config.toml
num_key_value_heads = 4
norm = "layernorm"
norm_place = "pre"
qk_norm = false
tie_word_embeddings = false
parallel_block = false
Each number is 128 + 32 x the weight over the matrix's rms, rounded and kept within 0 to 255. Layers, rows and columns count from 0.

# layer 5 MLP gate, 768x192, rms 0.24, rows 622-667, columns 0-47
[[105 160 120 104 139 147 147 131 179  90 151 140 118 107 121  80 137 133 119 112 159  97 113 159 134 116 163 126 104 123  94 116 116  94  88 194 144 151 144 153 156 120 115 111 139  93 149 106]
 [101 122 170 142 157 127 130 132 147  95 126  74 100 118 129 152 132 157 112 109 164 131 111  79 144 110 105 126 111 150 115 177  82 109 145 190 162  54 113 139 156  73  87  99 138 143 157 120]
 [129 135 143 168 102 114 134 131 114  90 121 139 135 117 165 136  24  89  62  85 133 118 145 119 144 134 157 124 127 149 118 128 121  70  71 122 128 175  98 142 172 124 148 179  94 147 123 117]
 [190  82 174 109  69 128 104 119  96 108 178 161  97 132  29  94  87 161 206 141 192 143  84 175 124 171 141 155 161 108 134  55 142 114 100 158 147 105 161  94 140 205 133  87 110 134 145  66]
 [141 132 100 118 129 123 107  98 122 126 141  89 135  95 148  78 158  83 171 151 118 133 139  68  86 130 136 118 177 144 113 142 137 110 171  91 156 117 166 185 123  85 145 171 164 130 127 120]
 [130 134 122  88 138 151 102 138 166 126 156 192 157 155 157 119 176 133 110  96 183 124 147 102 109 196 157 160  95  84 161 155 130 154 106 147 132 167 103 125 143  65 120 149 152 156 167 180]
 [149 199  91 156 194 166 101 154 116 133 143 126 157 141 125 122  90 122 127 130 117 111  75  85 163 140 164 143 176 137 144 102  97  69 140 126 158 125 133 146 108 105 133 126 123 132 132 152]
 [157 120 149 109 131 111 108 123 141 110 165 156  82 108  97 120 114 138  99 146  96 137 126 123 143  88  95 149 175  90 137 131 158 125 215 101 122  87 176 122 174 153  88 116 188  97 138 191]
 [125 149 124 121 132 141 160 119 139 123 110 113  90 194 160 153 177 147 114 150 127 108  87 113 128 171 104  78 126  70 117 151 137 158 132 208 204 113 154 111 164  85 125 115 111 129 100  94]
 [ 68 139  89 136 117 109 109  84 140 126 168 161 105 103 126 133 124 120 128 153 129 140 120 146 122  74 120 169 119  73 161  75  94 111 172 127 143 101 123 156 132 201  72 170 120  78 111 129]
 [160  81 126 118 112 121  96 117 158 153 160 115 132 150 128 177 162 147 123 142 145  97  66 106  64  93  90  84 124  99 101 149 122 148  83 147 138  64 111 116 160 134 140 127 129 111 125 131]
 [151  99 135  84 155 125 127  99 133 148 168 112 144  64 149 136 110  48 128 137 126 158 124 170 142 127  60  98  97 122 144 147 177 178  70 130 155  89 141 127 193 106 156  75 177 188 139 116]
 [172 187 188  93 172 173  80 130 114 151 108 136  74 153 240 148 164 106 147  53 173 132 134 148  75 166 142 146  99  94  62 148 108  56  96 135 138 103 145 188 153 115 100 176 165  78 149 161]
 [171 122  71  44 117 138  90 121 118 136 182 160 103 110  96 165 153 129 151 118 126 125 116 171 157  90 123  85 168  70 155 177 108  96 124 146 163 158  92 140 125 133 147 116 173 141  69  99]
 [135 124  93  93  95 120 160  97  86 135 113 139 110 107 182 123 155 148 153 119 112 110 163  92 165 109 138 161 112 164 119  97 165 121 166 129 131 158 185 220 148  90 110 128 128 139 136 120]
 [165 173 152 155 132 154 118 107 175  91 162 152 143 108  86 140 108 109  89 186 184  73 132 158 119 124 100 128 139 100 111 128 115  39  97 103 166  64  97 189 118  92 122 127 154 137 143 111]
 [135 164 133  79 123  48 117  53 197 121 161 103 182 114 202  67 199  81 129 139 158  46 144 117 170 147 175 151 149 188  88 114 202 126 118 183 179  85 171 117 159 104  46 141  69 113 163  92]
 [202 108 111 139  24 106 121 127 133 139 108  67  68 113 154 128 140 120 154  63 153 147 139 150 150 108 135  82 163 140 128  65 126  41 119 135 127 147  97 139 158  65 134  95 105 144 127 149]
 [166 146 178 116 122 166 120  89 126 116 116 117 137 112 165 145 140 149 104  92 168 109 115 140  84 131 131 119 103  77 118 115 147 112 105 137 105  96 111  41 155 109 173 105 133  85 161 105]
 [108 105 136 158 166 114 149 149  78 148 106 160  98 102  81 134 152 177 101 138 184 117 153  93 144  97 198 152 119 124 124 132 116  72 153 159 122 192 193 114 111  41 154 136 203 176 141 165]
 [ 58 166  83 137 139 186 106 173 128 169 162 128 131 131 151  95  33 153 119 100 173 117 127 135 122 119 119  87 115  99  66  79 109  77  83 107 134 130  93  88 129  77 170  83 105 111  81 112]
 [100  98 113  82 138  55 142  77  55  76 165  95 109 107 149 152 141 115 139 113 145 147 167  66  98 143  49 142  92 149 135 161 195 135 121 116 111 147 153 110  86  69 136 144 109 196 188 180]
 [100 113 138 100  95 106 105 139 115  98 113 156 182 108 174 145 116 124 159  99 172  71  45  83  95  95 197 171 164 104 103 167  99 167 126  97  92  90  96 136 105 157 118 143 100  89 116 143]
 [120 148 118 137 166 156 105 109 130  92 109 132 114 109 100 205 121 152 153 157 118 121  99 109 143 138 111 115 139 122 120  82 172 143 133 160  88 127 126 132  54 115 125  89 135  93 143 110]
 [134  96 115 107 146 129 185 138 160 167  71 127 165  99 122 130 178  98 190  98 126 135 103 153 106  67 182 116 132 100 179 131 116 133 125 104 119  71 108 162 116 156 187 136 139 117 121 129]
 [121  87 156  96 141 145 131 101 115 198 128  93 176  91 149 113  36 139 110 135 156 112 167  87 129 137  82 183 119 128 252 122  94 129  97  72  89 110 161 158 135  80 132  60  62 153 119 121]
 [149 137 102 102 103  99  71  98  99 171 139 119 120  97 138 141 116 123 103 123 135 167  99 104 149 110 152 111 160 173 142 108 112 125 124 159 121 134 146 123 122 104 118  94 124 121 159 160]
 [104  72 151 122 150 182 132  74  87 118 139 109 106 125 126 170  89 140 134 148 114 146 113 119 144 134 124 118 101 143 143  66 149 128 195 111  81 199  80 157 117 120  62 160 130 205 137 168]
 [161 124 133 122 112  91 150  88  88 137 129  98 103  99 131  97 117 131  80 178 159  82  60  90 103 148 171 106 148  85 184 116 116 156 102 109  76 100 126 148  69  76 102 111 177 171 142 188]
 [151  94 127 137 158 179 155 125 124 121 124 146 201 148 141 131  64  91 159 111 150 187 120 149 172  87 140  86 161 109 128 135 134 130 141  91 124 163 139 121 136 155 190 108 112 104  79 164]
 [118  76  82 130  99 126 159 140 151 185 162 108 117  91  90 105 101 164 158  92 152 110  79 132 119 110 168 141 166 108  99  98 179 114 211  80 143 175 129 144 124 109 124 152  85 162 171 156]
 [115 106 114 177 126 135  88  60  85 120 148  73 132 102 160 119 155 112 144 165 193 202 135 136  88 172 147 188 121 113 139  86 168 144 181 108 149 131  46 154 108  76 165 140  40 147 129 137]
 [141 105 130 178 145 164 164 140 149 120  90 158 116 129 138 139 134 132 149 106 125 163 121 140  96 126 131 122 111 128 163  98 160 171 106 128  69 114 140 150 135 200 125 109 148 119 111 142]
 [174  88 136 153 110  83 129 165 112 109  93 106 113 150 149  70 104 113 160 100  63 105 105 110 126  78 126  62  41 208 136 146 191 118 140 197 201 136 173  85 168 198 141 101 113 101 125 149]
 [181 181 135 149 139 152 131 115 124 141 117 181  92 149 118  80 144 134 157 201 145 185 140 100  38 121 116 134 139 113 141 182 137 141 136 151 142 124  55 127 112 157 153 156  53  98 132  82]
 [105  82 145  63 131 148 157 163 155 172 148 121 183  97 222  70 198 155 153 129 154 109 147 134 152 141 139 161 145 194  93 128 142 106 108 132 135 143 129 145 104 100 104 122 135 114 176 158]
 [102 120  99 138 134 110 163  96 147  69  46 114 112 106 148 102  84 132 156 174 174  88  97 156  79 117 130 138  95 154  74 107 105 117 164  72  73 131 131 152 178 146 165 119  93 133  88 175]
 [207 137 115 112 125 108 106 139 154  73 122 159  96 159 119 133 199 146 118 125 106 130 110 128 124 133 225 122 106 130  97 128 146  85 134 148 183 153  91 102 143  82 105 209 133 173 144  60]
 [138  88 158 109  47 135 175 127 127 125 147 101 132 167 175  96  54 142  99 175 113  38 112 139 115 150  85 108 150 146 152 131 117 174 157 113 170 120 128 110  80 118 139 106 122 194  91 131]
 [139 175 145 164 113  81 160 110 168 149 125 133 109 122 154 134 113 115 121  96 102 116 131 179 132 116 103 113 112  60  87 162  26 176 115 163 112 115 136 150 107 120 191  77  97 183  55 110]
 [ 77 182 115 108 107 105  79  63 108 136 162 177 162 148 147 141  69 114 131 138 193  96 120 122 113 107 102 159  53 121 237 120 123 106  54  78 166  90 126 164  93 166 104  98 154  99 132 121]
 [127 111 115 105 155 125 140 129 107 178 107 152 162 112 151 137 111 159 117 177 156 117 156 125  24 126  61  92 135 147  89 130 154 175 174 125 155 143 169 131 119  96 118  95 117  67 169 117]
 [132 120 105 115  95 192  65 110  85  69 177 156 146 203 168 186  77 134 131  51 148 106 125 123  99 108 121 142 110 138 214 149  67  57 121  85 217 187 128 164  87 141 125 168  52 131 148  82]
 [151  87 106  91 158 124 122 154 153  48  96 174 113 127 145 108 145 134 156  89 125 119 136 102 137  74 121 168 137 146  75 163 104 101  51  92  99 106 100 114 109  56 116 149  86 167 115 200]
 [124  76 159  86 122 170 172 145 138 129  80  64 118  63 131  79  76 162 173 113 121 126 160 108 132 146 132 113 147 141 125 124 138 123 129 132 101 104 151  80   0 105 149 128 114 169 194 236]
 [129 140 126 124  62 101 135 109 132 192 211 128  80 114  91 164 122 150 144 162 178 117 142 156 119  96 157 160 131  89 149 110 124 110 135 104 131 110  88 114 117 122  89 127 101  95 158 164]]
# layer 5 MLP up, 768x192, rms 0.248, rows 622-667, columns 0-47
[[ 57 130 108 133 155 100 131 146 184  69 133  97 128 164 158 162 128 124 124 157 131 134 110 160 106  94 137  77 112 164  93 123 140 198  95 169 140  95 172  96  97 100 123 133 109 139 189 183]
 [131 103 119 114 108 210  99 164 158 136 109 148 106 131 128 100 136 184 152 120 116  98 147 134  90  99 131 158 162  62 111 161 186 162 116 126  80 115 157  73 126 114 111 134 214 135  63 116]
 [136 125 123 108  90  95  65 135 112 129 158 158 134 166 140 121 130  96  75  20 133 130  98 143 212 117 135 131 132 123 162  74 146 125 127 165 140 131 146 144 153 149 167 187  87 142 143 141]
 [ 68 199 146 145 196  50  80 104 148 141 181 130 164 178 161 114 160  96 130 129  88 155 148 213 170 120  74 124 103  76 164 107  91  96 158  82 155 113 158  95  67 150 121 113  81 149 115  95]
 [140 117 171 108 116 126 152 134 183 137 107 136 127 155 128 107  90 168 169 160 122 167 114 103 130 152 107  88 148 151  40 154 112 151 152  94 114 117 120 144 163  72 174 167 139 141 129 141]
 [152 122 248 119  98 120 151  97 120  99 144 100 115 152 160 132  76  95 113 184 137 121 119 157 163 100  77 109 165 150 137 152 122 126 103 101 139 135 146  90 167 140  59 132  60 199  88 112]
 [ 93 138 142  73 137 136  72 158 115 133 163 140 134 104 138 132  98 157  87 152  82 135 120 143  91  80 108 134 123 139  98 123  90 139 124 166 105 130 142 133 128  95 108 148 148 109 133 161]
 [ 96 103 158 109 107  93 149 127 165 118 168 127 180 116 105 166 132 115 183  80 131  18 127 109 119 119 130 184 162 150 163 108 189 156 121 155 111 151 136 113 105  94 112 104 139 124 124  73]
 [141 129 106  78 125 191 113 104  97 114 121 158 129  99 119 193  50 134 166  98 133 131  86 149 124  86 144 159 172 150 127 143 147 121  81 114  48 144 111 144 153 139  59 138 103 140 103  93]
 [116 144 118 153 137 124 113 192 173 118 114 160 108  98  74  48 120 131 107  84 114 177 161 107 104  25 126 134 146 114 165  91  87  76 100 188  70 137 135 116 117 143 141 143 127  81  76 118]
 [ 61 131 121 131 155 119 120 135 164 122 132 144 180 145 103 136 102 106 137  97 126 143 136 125 131 110 118 142 131 110 148 146 117 138  90 152 157 116 124 118 147 122 129 139 139 111 115 143]
 [128 137  72  90 158 126  87 158 113 166 155 131 185 156  82 111 139  76  74  71  55 184 107 159 126  67  89  98  89 209  94 163 117 130 110 174 119 125 213  82 163 138 108 122 147 138 121 106]
 [ 93  72 137  74 107  89 123  81 116  57  81  96  76 142 163 106 122 161 112 105 124  79 142 130 171  96 142 108 134 139 160 143 153 120 111 140 143 212 121 101 112 145 178 184  74 102 124 130]
 [130 112 152 110 152 130 141 118 149  97  84 122  53 112 130 167 110 140 121  96 134  87 113 145  90 138 125 140 150 123 156 144 209 134 138  71  79  81 120 205 175 131 105 151 149 170 161  70]
 [ 80 119 146 132 126 144 164  59 173 139  92 116  89  93 106 125 149 144 129 115 111  73 103 125 174 135 163 123 136 101 125 100 116 139 134 146 144 151 120 153 217 114 170 108 137 168 154  87]
 [103 126 144 156 124 119 155 112 109 135 155 154 130 162 177 140 109 137 161 198 119  86 145 103 108 128 155 154  69  86 120  54 204 138 103 197 106 212 157  98 161 151 114 115 108 140 140  78]
 [121 147 140 110 110  36 148 120 119  68 173  92 130 147 128  89  94 142 167 112 167 122 138 202 175 177 131  80 112  89  71 142 143  77 122 139 191  99 107 200 156 131  99 140 168 143 147  99]
 [ 69  92 155 148 164 159 119  85 172 123 166 149 169 149  83  65 122  98 123 154 109  33 142 148 139 152 155 151  88 144 147 206 121 183 131 149 118 138 146 136 151 204 139 162 128 185  51  93]
 [121 113 122 123 143 130 117 158 128 159 173 167 104 181 107 102 121  89 132 208 135 155 142  85 193 125 130 160 108 164 129 125 120  86 211 131 117 130  99 131  94 120  91 132  96 131 112 159]
 [118  98 117 121 114  88 154  54 171 155 102 119 168 160 102 120 137  75  97 118 146 116 125 185 124 105 173 111  95  57 101 143 161 115 133 156  32  79 117 126 149 147 124 169 178 143 121 208]
 [111 175 146  87 152 120  79 173 141 196 166 141 147 126  74 134  43 103  77 130  98 152 101 112 132 165 112 163  99 133 162 135 110 140 104  94 104 130 190 126 124 113 117 178 121  88 185 152]
 [122 171 143 106 119 185 114 113  61 149  81  99 118  94 109 106 149 178 118 202 124 145 130 107 113 210 135 128 152 143  76 178 126 153 112  69 167 134 186 160  75 180 108 155 144 130 147 123]
 [ 99 115 126 123 156  90 102 128 106 111  99 178 163 106 141 124 127 103 159  74 201  83 123 127 127  52 142 120 104 119 132 128 153  88  90 116 158  87 170 131  94  74 147 109 125 128 113 160]
 [128 148 146 120 225 149 131  87  71 108 103 143 129  94 132 140 104 117 146 108 168  95 122 145 101  87 133  98 146  89 134 151  86 136 128 157 104  67 207 124 118  88 140 160 112  84  82  93]
 [ 86 137 105 167  97 158 110 162 125 137  97 177 184 107  90 110 177  95 125 125 154  83 171 125 131 172 133 149  98 163 132 100 114  98 197 121  96  94 110 155  97 148 106 124  90 163 159 172]
 [141 218  81 145 165  88 100 130 162 133 102 143 154  93 156 115 161 137  88 130 161 144 108 102  70  77  51 139 131 118  95 152  66 144 139 101 106  86 204 153  73 134 107 188 159 148 141 197]
 [139 156 139 126 137 166 168 177 105 168 119 164 105 131 130 150 137 156 134  85 143 106 144 152 163 153  92 129  96 127 127  75 146 132 145  54 130 123 114  76  98 108  96 155 187  93 114  71]
 [144 179 116 161 123 162  69 134 169 133 138 122  94 140 129 108  97  96  99 136 181 131  95  97 163 174 145 121 145  82  87 144 122  87 112 182 153  78 103  45 159 120 204 129 152 159 164  64]
 [139 107 108 158 141 159 150  93 146 107 118 156 168 178 171 112 131 106 118 138 117 190 194 162 122 119 119 138 124 102  37 150 140 113 125 176 174 114 160 151 200 135 123 151 104 109 127 109]
 [124 133  56 160 131  90 159 120 121 154 147 166 155 119 144  73  87 114 122 117 125 125 112 173 173  67  81 127  84  89 210 170 122 150 130 113 166 160 161 124 195 107 106 135 125 133  90 149]
 [154 125 109 132  29  70 125  79 125 123 112 152 178  99  71 128 123 127 179  87 128  87  98 118 150 195 145 132  96 117  57  59 125 152 171 148 110 148 155  56  63 102  83  92  83 118  98 130]
 [127  55 103 115 136  88 179 106  83 179 165  92  89 115 167 133 149 178 166 111 105 150 154  97 141 131 167 151 109  78 201  80 206 160 164  95 129 203  62 187 119 101 165 182  76 204 150 124]
 [124 149 147 125 135  86  64 102 156 109 130 105  83 126 130 141 152 106 144 120 179 106  74 148 131 166 129 160 116 127 126 142 168  90 119 133 153 143  55 155 132 107 158 143 150 196 181 105]
 [108 158 109 193 147 104 141 184 197  84 120 117 130 113 146  46 174  87 121 130 137 147 139 119 150 135  98  83 130 162 173 125 140  98 139 184 187 138 160 109 204 187 115 158  83 126  80 185]
 [150 136  87 115 151 118 130 162 114 125 162 123 152 105 119 109 136 194 117 110  92 154 143 141 144 114 101 162 170 104  98 115 153  69 119  87 112 105 130 131 157 100  83 138 176 142 138 137]
 [ 97 125 127 161  95 112 159  66 118  79   5 128 174 130 147 211 147 167 115 150 106 143 102 110 133 116 143  94 143 112 119 115  70  72  85 132 118  89 178 109  91 122 137 164 105 146 138 100]
 [145 127 127  79 238 133 135 155 107 165 142 151 134 161 148 146 114 115  76 103 169 113 133  76 138 137 114 169 149 137 103  56 149 170 107 118  82  91 120  59 110 150 120  90 168 138 136 138]
 [111 102 119 160 121 138 125 136  87 106 148 131 130  85 155 142 139 114 165 173  82 185 162 142 137 105 103 112 194 128 153 145 133 161  80  93 102 145  96 137 172  71  71 118 111 131  91 154]
 [ 67  75 137 121  81 124 168  83 133 113  85 119 141 123 152 112  99 107  96 130 115  85 152 138 126 124  89  69 111 149 106 144 140 165 191 112 154  80 193 122  47 112 135 127 135 149 143 139]
 [137 177  81  87 122 157 147 130 138 138 119 126 150 107 133 109  86 135 117  89  83 231 158 130 151  79 106 161 166 103  97 109 142 222 109  87 130 112 181 115 172 143 160 131 158 148 113  44]
 [100 112 183 104  97  82 101 150  96  83 153 161 124 139 161 122 101 136 161 159  75 149 113 101  98  71 128 155  72 141 105 165 146 132 147 182  77 147 181 171 220 205 152 158 127 165 122  83]
 [118 146 133 132 135 129 136 133 158  86 130 107 102  97 154 146 153 161 148 121 116 114  66 132 146 148 159 123 140 123 151 145 151 118  80 112  95  94  68  96 140 173  56 121 102 192  94 149]
 [126 141 113 122 151  69  81 145 145 127  72 159 123 137 122 168 138 144 138 157 142 139 135 147 170 139 130 124 162 108 169 150  77  71 138 146  47  98  57 135 148  49 169 148 112  91 112 170]
 [138  75 129 127  88 140 158 165  31 139 137 142 121 119 137 181  82  78  88 159 121 159 164 166 156 132 151 129 120  82 109 189  98 102 161 208  75 185  85 170 121  94  95 124 132 183 134 179]
 [ 90 169 143 147 164 225 104 132  63 111 104 132 102 145 141 148 177 142 173  98 138 136 129 122 174  74  90  96  93 216  98 127 165 119  81 139 142 121 146 101  91 117 108 141 104 162 165 196]
 [111 127 125  94  94 111 118 114 146 156 135 151 134  95 119 147 146 133 115 144 138 169 122 119 116 133 174  86  94 122 115 118 121 139 171 116 106  98 121  93 207  83 118 134 102 146  55  98]]
# layer 5 MLP down (transposed), 768x192, rms 0.239, rows 622-667, columns 0-47
[[135 143 132 155 105 111 133 137 158 144 133 110  98 106 156  62 168 135 117  82  92  80 107 181  86 109 145 125 132 111 134  62 111 114 133  97 182 157 129 159 104 188 143 167 124 169 149 109]
 [134 106 116  98 140 139  93 192 107 105 122 103 126 113 121 159 170 167 108 123 146 103 158  87 107  96 133 103 123 162 109 122 140 144  92 126  98 135 125  91  79 164  91 179 114 183 148 152]
 [102 144 123 135 148 155 160 120 124 125  59 141 145  97 193 130 171  99 145 125 149 159  97 142  92 145 192 123 141 102  96 120 148 128  57 136 134 113 127 152 110 141  99 184 125 132 135 124]
 [139 117  53  88 111 100 120 143 129  62 158 148 107 159 129 136  95 159 159 133  49 134 157 134 102 146 154 107 108 161 104 158 168  93 107  71  94 137  91 149  67  97 125 157 114  75 156 138]
 [ 89 108 136 122 108 115 179 154 118 135 138 124 135 121 119 171  55 163  81 106 144 154 118 154 129 113 142 111  95 107 159 161 119 158 157 158 120 137 124  89 166 128 114 121 118 125  82 101]
 [ 93 125 136  58 217  77  95 101 184 132 166 105 158  99 128 164 163  99 164 135 111  85 132  86  38  92  91 134  96 144 120 105 104 137 122 171 131 191 125 130 104 125 127 160 117 147 138 119]
 [160  90 112 135 137 136 109  85 149 142 176 118 123 119 110 162 143 147 172 138  90 146  82 113  90  93 150 101 110 110 105 107 115 136 140 158 169 128 183 138 153 116 145 103 108 119  95 152]
 [176 111  85 117  93  87 146 143 118 113 132 104 120 173  59 116 111 133 137 110 141 138 227 136 121 162 126 200 103  91 164 142 103 129 122 109  96 135 160 141 109 160 130 102 101 139 138 133]
 [155 104 163 105  89 178 150 121 133  62 107 152  55 112 120 166 146  96 131 114 157 136 113  91 107 105 144 154  93 182 130 106 140  81  99 100  78  95 142 165 111 134  86 144 151 106 102  83]
 [137 126 115  86 210 181 196 172 108 125 161  92 102 162 148 127 126 142 125 109 209  63  40  93 112 187 124  96  97 125 106  90 139 116  94  89 105 120 139 114 108 142 110 174 204 107 111 137]
 [104  87  57 160 118 140 140 166 114 119  89 144 174 139 127 119  75  66 154 130 107 142 138 157 186 108 143 146  78 157 120 164 154 150 115 137 100  98 154 113 170 116 172 156 121 135 122  76]
 [ 86 170 132 104 184 136 111 162 130 159 131 123 126 178 110 112  76 136 138 144  82  60 136 127  75 117 118 176  86 143  95  98 144 142 191 161 165  99 180 130 114 130 136 105  97 204 122  74]
 [113 110  79 190 149 171  73  88 168 114 188 136  73 205  99  84 120 169 139  56 157  76 159 180 144 110 129 146  92 156 211 152 131 140 150 142 123 114  66 138 108 138 111 110 127 119 112 131]
 [165 123 101 175 137 111 217 110 145  94 161  76 100 126 163 124 145 118 151 163  91 135 175 130 142 125 117 186 150 176 122 127 124 188 111 128 187 111 150  96  97  97 141 142 121 122 146 137]
 [131 145  97 153 155 203  92 145 116 148  62 113 113 136 120 114 111 154 149 154 117 163 102 144  80 154 126 179 151 170 145 158  93 170 122 139 109 165  86 117 143 131  97  87 112  72 162 138]
 [ 99 152 122  95 187 135 132 129  57 110 103 141 136 128 107 120 103 120 155 155 104 146 217 139 183 113 108 113 123 138 137 151 189 125  87 123 112 131  99  95 107 163  83  85 110 117 126  57]
 [136 123  95  66  91  77 156  83 167 142 135 176 150 159 103 127  84  44  91 134 196 132  91 126  78 106 143  96 121 108 102  59 129 168  87 151  86 107 141 130 114 108 174 155 128 128 160 108]
 [160 160  84 129 136 105 159  67 192 125 121  59  56 161 164  70 151 185  80 100 108 249 112 105 154 152  90 120 100 192  83 168  97 129  91  99 144 122 210 158 116 213 158 133 106 111 167  86]
 [150 139  94 113 139 131  96 116 124  92 123  99 113 118 127 109 123 161 118 141 122 116 104 113 116 110 136 120 119 111 102 108 111 136 151 112 109 101 122 140 145 104 103 131 119 100 123 140]
 [129  99 113 148 151 107 107 177 191  95  64 156 148 183 167  50 145 123  82 143 194 136  95 120 216 132 119 139 107  90  91 130 110 138 154  98 145 149  35  92 121 135 140  92 109 164  75 170]
 [150 148 174  98  98 112  98 183 123 161 146 109 119 149 137  94 113 126 132 127 158  97  85 171 135 140 129 151 137 185 136 111 167 122  75 142 110 140  96  82 108 133 121 179  90 175 181 139]
 [155  74 154  31 148  95 140 124 102 161 119 119  94 126 113 103 145 139 109 181 179 140 177 111 174 112 196 115 113  92  65  99 144 140 123 160 115 107 166 111 133 135 159 110 113 163 119 111]
 [ 98  69 130  87 136 136 151  74 151  88 109  99 163 186 121 155 138 137 139  73  89  95 143 142 162 124 113 190 158 129 114 114 179 147 101 115  66 145  44 144  95  93 122 111 173 122 106 137]
 [120  79 137 155 114  96 146 141 147 128 153 129 159 150 134  82 134  98 141  77 115 114 149 103 154 132 119 170 104 130 122 151 133 119 118 142 102 148 121 157 126 166 122 119 139 183 145 166]
 [139 184 146 114 126 153  91 220 124 162 144 143 168 140 170 100 142 155 100  91 144 152 131  93 137 154 185 153 138 118  69  67  86 167 100 156 167 123 130 143 107 129 122 103 129 127 148 130]
 [ 60  81  90 135 115  73 125 110 181 127  89 197 133 103 178  74 169  78  86 159 142 129 148 104 163  88 206 138 108 135 156 113 153  82 137 110 191 104 148 125 141 150  93 132 102 110 116 104]
 [ 95 116 120 126 144 112 135 187 119 138 150 109 167 153 110 114 164 106 118 130 131 128 175 158 207 169 161 164 116 135 125 107 103 103 145  90 116 138 131 104 123 167 126 116  92 150 149 145]
 [158  95 116  73 180  88 166 159 136 149 168 154 115 142 112 149 134 189 145 127 150  41 138 115 134 187 132 136 135 157 138 157 132 104 135 142  99 120 102 143 174 139 128 177  75 191 162 110]
 [115 106 122  50 160 167 149  85 115 107 141 128  79 184 109 149 147  85 144 177 117 128 121 112 243 100  56  92 130 156 160  65 162  90  64 185 156 153 145 119 168 194 127  94  81 115 105 160]
 [114 124 141 120 134 202 144 217 117 130 105  79 103 120 126 114 142 157 123 107 106 146  97  91 153 114 106 111 137 123 109 172 166 134 106 146  69 101 106 159  95 148  76 123  87 101 138 141]
 [183 165  84 120 137 117 120 131 155 184 142  57 129 149 165 186  80 181 190 150  43 105  85  90  64  91 183 126 126 139  93  79 139  96 210 102 113 133 133 104  76 111 122 110  85 119  85 167]
 [117 154  72 180 117 253 140 150  80 184 152 123 136  89 106 125 154 116 148 206  62 128 126  81  74 180  90  99 140 116 155 133 147 138 127 175 142 135 186 133 148 138 130 134 101 102 127  98]
 [ 91 142  89 123 130  90 122 144 161  99 164 118 157  79 107  73 144 148 160 115 161 102  93  87 181 150  55 163 101 121 129  66 133 138 124  68 132 187 103 122 104 106 158 110 152 133 208  97]
 [107 157 165 125 177 178 159 139  75 169 147  78 126  81 174 145 149 119 110 135 105 119 120  61 109 157 144  66 169 138 104 188 101 181 178  87  97 189 135 137 107 147 119 167  95 217 137 141]
 [156 161 173  83  86 162 126  95 103 102 117 134 117 137 119 124  91 123  66 110  90 129 132  97 106 100 104 101 113 137 157  80 116 175 159 164  74 113 114 117 137 137 133 115  59  96 139 130]
 [ 67 124 164 170 137  95 175  96 108 171 111 220  84 164  95 100 128 177 116  76 147 166 113  69  68 120 112 123 155 134  80  68 110  49 151 106  80 136 178  96 132  92 148 141 152  89 134  78]
 [142 139 129 166  92 157 117 177 189 172 132 126 134 144 125 108 155 122 171  84 204 141  45 143 113  97 156 143 142 126 126 142 115  99 197 186 115 147 143 127 150 143 168 126 151 120 131 133]
 [ 65 169  89 151 135 202 103 120 145 131 103  81  90 150 114  66  69 101 126 111 143 142 144 138 104 177  34 152  90 109 138 153 130 141 121 181 125 141 153 135  58 122 122  87 141 167 115 127]
 [119 164 164 141  74 138 119 148 141 155 124 168 127 198 150 135 125 158  84 105 120 131  51 140 184 104  81 131 117 123 151 129 153 133 114 111 124 145  91  66 141 121 143 131 103  55 214 118]
 [ 82 134 133  80 122  85  62 101  91  88  26 103 124 137 108 115  95  92  94  81  95 153 127 184 164  98 163 201 143  87 113 115 144 152  66  73 127 124 136 106 140 140 126 100 141 130  83  99]
 [154  69 164  67 177 157  92 195  83  91 113 169  53 183  91 107 117 173 208 108 123 147 174 105  71 106  96 120 123 149 154 100 109  93 172 183 139 177 179  96  68 168 166 153 125 255 125 143]
 [174 131 135 111 158 122 106 116 102 176 146 114 123 122 127 129 132 115 140 136 122 131 136 117 131 119  85 146 131  80 110 110 112 125 148  95 152 135 138 125 162 139 140 107 129 133 174 139]
 [ 95 145 119  87 108 162 126 162 117 127 159 152 116 134  69  82 124 100 147 159 132 142 106 112  96 124 118  63 142 121 133 107 111 150  37 179 140 148 151 129 115 127 111 113  95 103 103 155]
 [ 61 126 150 141 114 139 137 170  47 133 109 119 113 122 163 114 162  75 142 149 124 112 134 189 136 154 110 124 160 106 143 153 187 122 119 179 148 102 207 177 118 110 104 156 113 187 144 106]
 [141 182 128 124 112 146 191 190 144 183 151 120 141 158 120 102  96 116 138 138 107 127 119 142  82 120 106 175 105 110  63 140 138 102 143 197 180 109 181  66 141 160 147 119  78  94 134  51]
 [140 139 130 111  87  92 109 115 136 166 141 126  43 102  87 124 108 168 135 175 144 130  89 139 114 109 163 108 124  99 101 127 158 115  91 150 148 120 131 104 161 140 141 116  97 118 155  95]]